From a checkpoint of a small transformer trained on Wikipedia: 63.2M parameters, tied embeddings.
Each number is 200 + 40 x the weight over its row's rms, rounded and kept within 0 to 999. Layers, rows and columns count from 0. The size before them is the row's rms in percent of the matrix's.

# down: layer 8 MLP down (transposed), 2304x576, rms 0.0722, rows 1366-1387, columns 288-359
# up: layer 8 MLP up, 2304x576, rms 0.073, rows 1367-1388, columns 288-359
down1366,090,244,170,167,192,247,175,169,239,197,220,179,282,136,267,149,215,240,151,183,195,197,252,191,243,214,186,208,201,195,122,248,204,227,199,144,141,188,209,156,273,139,167,226,142,220,187,235,150,203,288,258,291,175,230,197,196,201,239,137,217,224,212,254,194,195,189,282,228,250,199,168,183
up1367,094,135,179,171,169,207,191,236,164,202,211,208,177,192,275,199,172,207,186,184,204,197,233,201,222,197,202,121,157,202,163,242,220,155,149,162,250,204,220,136,149,198,266,180,189,187,172,193,151,201,157,174,197,153,93,191,174,171,183,139,181,213,117,145,180,154,129,192,221,185,197,193,190
down1367,089,238,152,203,192,91,197,163,177,181,240,95,214,225,202,155,268,166,179,186,169,187,212,253,164,160,105,264,212,152,206,215,232,229,180,246,160,137,149,195,218,161,133,144,254,186,171,233,159,249,247,200,171,198,259,241,242,251,178,238,201,232,207,255,188,236,248,202,173,118,155,230,205
up1368,094,202,188,216,299,216,198,205,269,216,209,212,135,213,178,207,209,152,168,194,183,282,223,194,169,221,205,237,207,163,199,190,252,252,168,237,162,235,237,233,161,146,172,171,178,212,196,221,223,126,143,170,210,285,228,120,134,236,186,229,157,138,183,221,179,225,269,171,167,169,192,214,284
down1368,099,117,180,259,181,187,202,201,237,217,150,241,218,232,173,237,256,214,216,193,179,307,161,169,219,176,242,198,225,201,147,127,225,228,231,213,182,243,154,256,200,208,171,227,174,160,220,192,248,169,201,304,212,237,193,190,187,160,168,179,243,136,219,214,228,263,242,201,192,175,170,216,209
up1369,117,200,137,207,195,174,189,178,225,192,229,252,209,100,215,165,288,201,201,221,196,230,167,232,207,239,218,225,182,214,185,192,182,295,179,202,128,222,187,174,181,212,241,226,194,158,193,177,233,238,209,169,242,182,142,174,226,192,195,230,193,202,169,164,232,279,231,318,183,166,204,173,194
down1369,112,146,191,178,221,218,186,207,210,204,259,214,219,230,206,170,227,207,235,264,248,220,175,228,212,270,196,182,238,208,245,222,280,189,152,198,179,138,226,220,238,192,214,250,215,223,204,190,185,282,157,208,191,196,193,217,287,221,258,164,173,209,223,236,186,170,273,221,239,208,222,206,153
up1370,098,202,238,161,225,305,192,200,246,263,220,117,225,170,220,155,194,182,190,238,189,160,103,152,181,194,272,164,244,169,170,106,237,205,204,176,159,166,204,157,218,132,152,150,214,215,185,177,145,241,204,208,153,197,105,116,198,222,167,179,239,191,167,202,114,219,147,125,234,108,196,224,234
down1370,095,178,216,222,145,222,208,222,193,197,187,206,235,156,185,169,176,180,195,233,260,285,188,172,151,183,158,220,193,272,159,157,170,223,206,206,132,262,193,182,251,148,177,223,204,200,184,250,159,206,243,220,255,125,219,235,242,232,107,112,299,221,234,229,215,153,133,204,189,122,167,225,188
up1371,100,175,155,143,245,178,246,212,157,237,277,175,173,232,166,146,262,135,224,153,174,228,98,194,206,199,205,115,265,261,177,238,185,218,174,171,156,220,176,224,215,226,104,105,159,154,216,238,247,166,238,254,230,205,202,266,152,218,196,241,121,183,199,249,199,185,215,150,142,188,171,229,191
down1371,102,242,200,228,209,162,171,210,250,253,154,206,214,259,226,182,205,202,181,183,180,233,284,158,210,220,209,189,232,205,207,225,173,185,258,235,182,225,210,217,252,212,220,246,154,248,201,103,275,140,210,229,188,189,264,159,220,159,225,165,253,193,260,188,269,183,178,181,228,267,215,166,241
up1372,109,179,195,195,267,247,201,254,235,171,189,272,182,206,210,212,243,179,145,217,236,218,161,187,225,146,204,155,261,192,204,268,190,219,197,197,210,166,214,235,238,218,189,199,191,167,234,156,206,192,205,163,224,258,207,200,331,108,215,135,214,127,170,159,173,197,176,174,144,141,197,217,186
down1372,094,252,220,266,262,229,190,255,199,193,269,138,200,309,264,235,169,228,234,195,216,157,243,230,185,215,163,198,211,194,220,267,249,211,236,232,244,228,241,253,262,253,183,164,235,162,224,193,215,204,196,240,205,228,254,255,258,246,224,220,176,188,193,229,254,279,218,159,184,144,191,205,174
up1373,093,207,216,216,203,187,269,224,280,193,127,217,290,183,213,248,144,200,236,219,78,159,219,290,196,163,203,195,283,236,148,160,186,169,229,191,186,209,137,209,225,237,229,194,237,203,237,197,194,216,230,197,218,131,223,185,237,283,207,248,181,289,199,207,199,226,252,172,194,233,221,193,268
down1373,095,189,261,205,239,193,220,215,118,229,276,207,195,232,181,193,257,177,202,213,265,185,238,176,197,230,159,294,219,171,155,255,251,226,160,219,228,180,263,254,204,221,191,204,213,122,224,224,145,194,239,250,156,243,190,228,145,203,101,203,145,129,216,149,171,232,203,212,170,226,168,182,205
up1374,095,189,203,193,232,143,155,152,182,159,85,243,197,201,199,162,210,223,109,175,235,276,271,152,238,195,207,207,215,176,196,142,211,180,183,186,200,225,166,188,212,199,259,206,212,173,109,186,188,205,190,235,181,240,148,198,187,184,224,221,182,180,179,176,193,172,140,198,154,201,205,216,257
down1374,096,190,197,264,189,271,120,172,163,165,269,169,148,266,196,172,212,177,170,177,145,217,216,200,162,279,126,225,214,220,226,203,264,231,177,206,201,220,176,245,153,169,242,201,199,193,222,199,229,203,167,210,194,234,237,207,325,204,227,175,225,203,235,211,209,251,129,152,262,197,195,160,166
up1375,092,119,179,318,214,228,208,189,255,185,269,159,128,276,148,161,216,163,293,156,153,206,228,130,267,212,208,188,190,170,188,269,249,172,241,144,232,189,267,296,114,231,241,173,227,196,152,249,210,168,150,235,223,236,180,185,203,194,204,205,169,189,240,269,194,210,209,204,157,177,259,211,241
down1375,094,210,272,219,168,256,191,226,197,229,216,217,211,251,237,246,191,184,239,229,192,249,185,216,210,122,188,179,227,149,256,156,263,210,206,200,141,227,223,256,222,128,233,179,216,232,210,241,161,263,143,207,189,241,235,227,244,245,348,184,179,178,228,174,160,173,282,128,176,200,252,131,203
up1376,104,305,238,257,165,229,175,195,290,86,233,195,234,253,219,241,227,279,177,150,257,202,218,188,167,207,236,220,223,281,225,168,180,118,288,168,249,139,166,148,226,281,182,212,175,207,205,214,203,262,120,232,237,212,193,166,239,166,183,202,159,214,126,168,205,138,190,252,200,100,228,268,195
down1376,102,218,213,216,280,243,216,192,248,211,208,232,194,194,215,175,176,209,225,187,164,234,133,152,234,174,241,202,281,236,203,204,277,196,293,176,223,132,211,221,216,178,122,235,182,229,175,221,253,261,256,202,238,217,174,155,176,250,190,196,248,103,175,252,272,199,281,210,223,219,146,144,174
up1377,098,176,199,231,228,199,227,213,155,186,270,209,216,227,191,222,261,175,167,192,188,196,165,225,175,145,220,185,213,170,141,195,187,202,240,193,166,165,187,155,194,185,154,219,243,216,250,183,163,186,233,225,178,198,282,174,184,225,239,197,149,189,272,131,247,266,174,174,166,174,127,186,262
down1377,080,157,203,178,235,193,200,217,218,199,218,157,228,154,193,162,207,214,241,175,259,171,212,160,178,282,127,158,188,203,230,229,163,235,168,166,191,259,214,228,215,191,205,277,238,209,214,235,250,287,293,238,189,170,153,250,208,189,198,215,248,194,143,253,157,211,257,201,175,213,275,228,174
up1378,099,190,203,204,200,149,178,248,177,264,194,135,199,200,212,240,172,156,176,214,227,187,218,195,236,146,230,185,205,165,157,226,200,231,182,166,193,215,221,171,209,177,182,117,231,292,164,229,281,201,270,216,215,246,156,254,182,184,208,244,177,220,219,170,139,210,236,271,202,220,221,156,167
down1378,107,285,188,199,239,144,215,160,217,191,235,213,150,188,202,164,225,165,202,244,170,178,224,187,196,203,200,168,258,155,296,217,256,199,216,215,214,156,151,185,283,243,249,230,221,158,172,189,310,185,130,234,246,200,177,176,190,143,138,259,163,266,140,188,175,173,216,165,210,218,178,222,185
up1379,097,216,153,194,231,186,217,192,234,264,192,195,221,222,171,231,146,155,236,197,206,193,236,222,174,202,209,233,273,284,263,221,128,227,184,238,262,168,219,167,155,224,219,219,163,181,247,232,156,127,203,189,239,179,320,232,188,219,198,190,183,182,193,224,275,222,220,255,189,163,234,258,156
down1379,106,147,159,250,183,215,233,214,171,224,212,168,220,185,161,178,138,199,215,182,193,231,254,178,173,214,211,165,175,175,219,210,251,160,258,119,198,190,179,172,180,193,234,149,262,226,216,235,204,207,258,279,169,151,220,151,243,172,162,144,210,206,96,223,194,185,245,192,260,250,190,197,152
up1380,095,207,190,233,184,167,235,216,164,191,201,182,221,192,242,176,187,208,141,149,220,231,162,136,183,232,169,182,185,187,212,217,209,188,199,189,225,188,225,232,118,143,245,195,222,263,231,230,223,124,187,262,221,188,287,153,184,252,170,139,140,169,229,196,216,208,171,202,215,237,68,264,191
down1380,102,244,197,200,247,188,180,239,203,238,212,279,203,162,227,236,276,235,248,189,203,202,175,199,95,216,218,177,148,266,218,237,211,219,157,221,205,282,226,243,203,211,202,203,187,285,206,274,214,221,235,229,249,254,187,155,236,276,304,205,266,216,180,227,240,200,276,176,177,152,181,183,210
up1381,099,229,199,205,250,222,186,170,178,204,229,212,194,153,182,224,286,216,210,196,124,120,155,231,241,167,281,141,192,206,224,141,200,229,234,160,218,200,215,214,160,184,175,166,249,205,191,137,212,132,212,149,250,246,195,190,235,142,208,165,196,185,175,269,135,130,161,147,152,206,214,161,166
down1381,098,207,161,184,221,197,192,264,178,206,181,210,213,126,242,216,145,174,133,145,159,223,144,157,224,200,141,275,116,192,144,138,227,148,238,197,205,309,180,196,263,190,165,216,195,172,211,212,177,295,203,242,137,256,183,155,228,272,101,186,200,213,215,175,246,185,247,255,265,171,168,263,203
up1382,101,197,220,166,163,197,148,234,164,206,193,235,185,205,172,210,203,223,215,170,210,181,129,234,194,190,213,226,217,244,154,129,213,254,242,190,224,163,144,160,199,165,207,150,283,199,241,218,157,168,127,179,194,173,179,136,207,207,149,224,199,228,227,166,177,229,132,227,191,183,174,229,212
down1382,094,212,227,215,202,252,183,275,241,146,155,197,170,148,160,232,96,262,208,170,242,201,158,212,216,237,253,160,227,270,217,185,269,110,121,204,233,257,164,219,217,215,209,251,181,243,210,214,171,243,143,208,184,225,269,194,279,164,211,221,190,182,164,213,205,208,176,160,188,246,193,116,202
up1383,093,180,185,242,216,212,183,134,201,280,222,208,153,199,159,197,212,180,157,213,142,206,217,265,216,230,218,272,226,244,254,228,144,196,136,180,182,234,193,226,218,184,216,136,209,172,200,233,234,225,149,144,258,169,185,246,182,229,113,150,257,194,198,229,139,243,143,189,140,233,233,188,250
down1383,100,184,180,178,237,215,219,276,328,170,249,277,186,224,172,186,209,253,165,209,191,254,212,146,204,273,219,227,207,175,189,179,192,220,182,154,147,184,238,169,242,196,197,218,198,182,164,186,187,185,157,283,210,173,169,181,194,257,188,235,309,246,208,160,156,219,253,281,188,212,215,179,193
up1384,109,207,245,194,208,188,183,212,200,230,285,148,203,226,157,171,167,171,163,96,181,253,240,226,218,186,134,248,240,193,225,142,199,186,171,258,166,214,142,201,177,162,232,234,272,178,155,189,226,156,121,213,194,245,271,177,203,138,230,207,191,173,220,235,247,167,207,214,282,247,189,133,308
down1384,102,206,213,266,234,273,268,207,253,118,235,223,236,169,237,239,193,178,129,177,162,170,207,184,211,240,217,153,165,233,169,286,143,193,180,143,143,146,216,243,233,273,165,231,217,206,200,244,180,142,211,254,205,179,248,179,218,218,188,90,205,172,191,162,231,190,116,153,239,255,176,240,119
up1385,093,210,229,200,152,207,165,130,179,225,221,200,200,200,148,237,200,209,234,215,195,114,164,217,198,171,178,121,157,242,216,156,198,212,197,198,189,260,218,206,268,212,256,152,185,136,169,147,204,235,138,240,169,255,208,214,203,240,231,161,212,225,119,204,246,232,220,143,219,177,230,142,238
down1385,100,168,221,128,197,234,181,144,236,176,233,295,222,214,186,215,194,164,327,153,252,231,203,195,225,144,145,251,234,192,209,264,206,138,202,129,230,174,167,271,237,189,217,122,175,186,135,111,160,159,168,184,154,217,146,202,238,213,208,263,154,242,198,142,177,179,201,133,242,189,214,217,184
up1386,088,157,194,269,200,131,225,142,186,142,191,239,244,204,196,201,144,190,183,214,212,200,253,260,220,190,204,165,219,198,227,146,271,237,241,172,256,204,218,203,200,230,194,201,173,183,154,150,257,262,169,235,226,145,178,219,236,214,155,175,197,202,200,208,184,218,124,220,143,186,225,204,277
down1386,082,189,210,213,213,245,248,204,221,190,229,123,209,251,238,204,260,213,203,157,195,203,184,177,173,200,171,278,196,212,223,243,203,204,198,202,171,219,204,203,187,224,151,239,196,204,243,201,150,129,252,165,155,181,213,203,215,247,168,146,296,222,277,178,186,247,157,215,226,245,291,178,196
up1387,097,235,232,178,286,115,235,229,184,270,200,194,164,121,223,213,239,98,166,226,186,209,207,265,178,172,192,196,203,124,221,191,222,198,174,208,180,129,233,231,247,208,208,247,178,218,166,200,195,245,163,108,147,175,217,132,203,230,174,237,228,197,237,179,229,187,213,135,179,144,238,143,204
down1387,095,244,269,188,180,210,206,188,262,212,206,128,220,115,121,138,155,184,223,200,159,224,228,202,258,168,179,194,195,201,170,174,241,249,252,192,163,179,262,146,278,202,217,267,231,166,197,149,197,185,235,259,165,199,202,241,224,185,265,225,244,154,243,164,225,187,273,224,198,248,265,141,221
up1388,093,227,200,281,271,180,163,189,230,207,198,197,199,177,166,189,240,161,186,273,211,289,237,98,170,179,264,185,156,206,231,175,225,196,251,161,74,210,164,227,181,234,217,212,178,272,216,212,163,207,214,241,231,230,257,222,248,221,203,236,268,186,250,198,226,156,210,167,214,222,144,201,181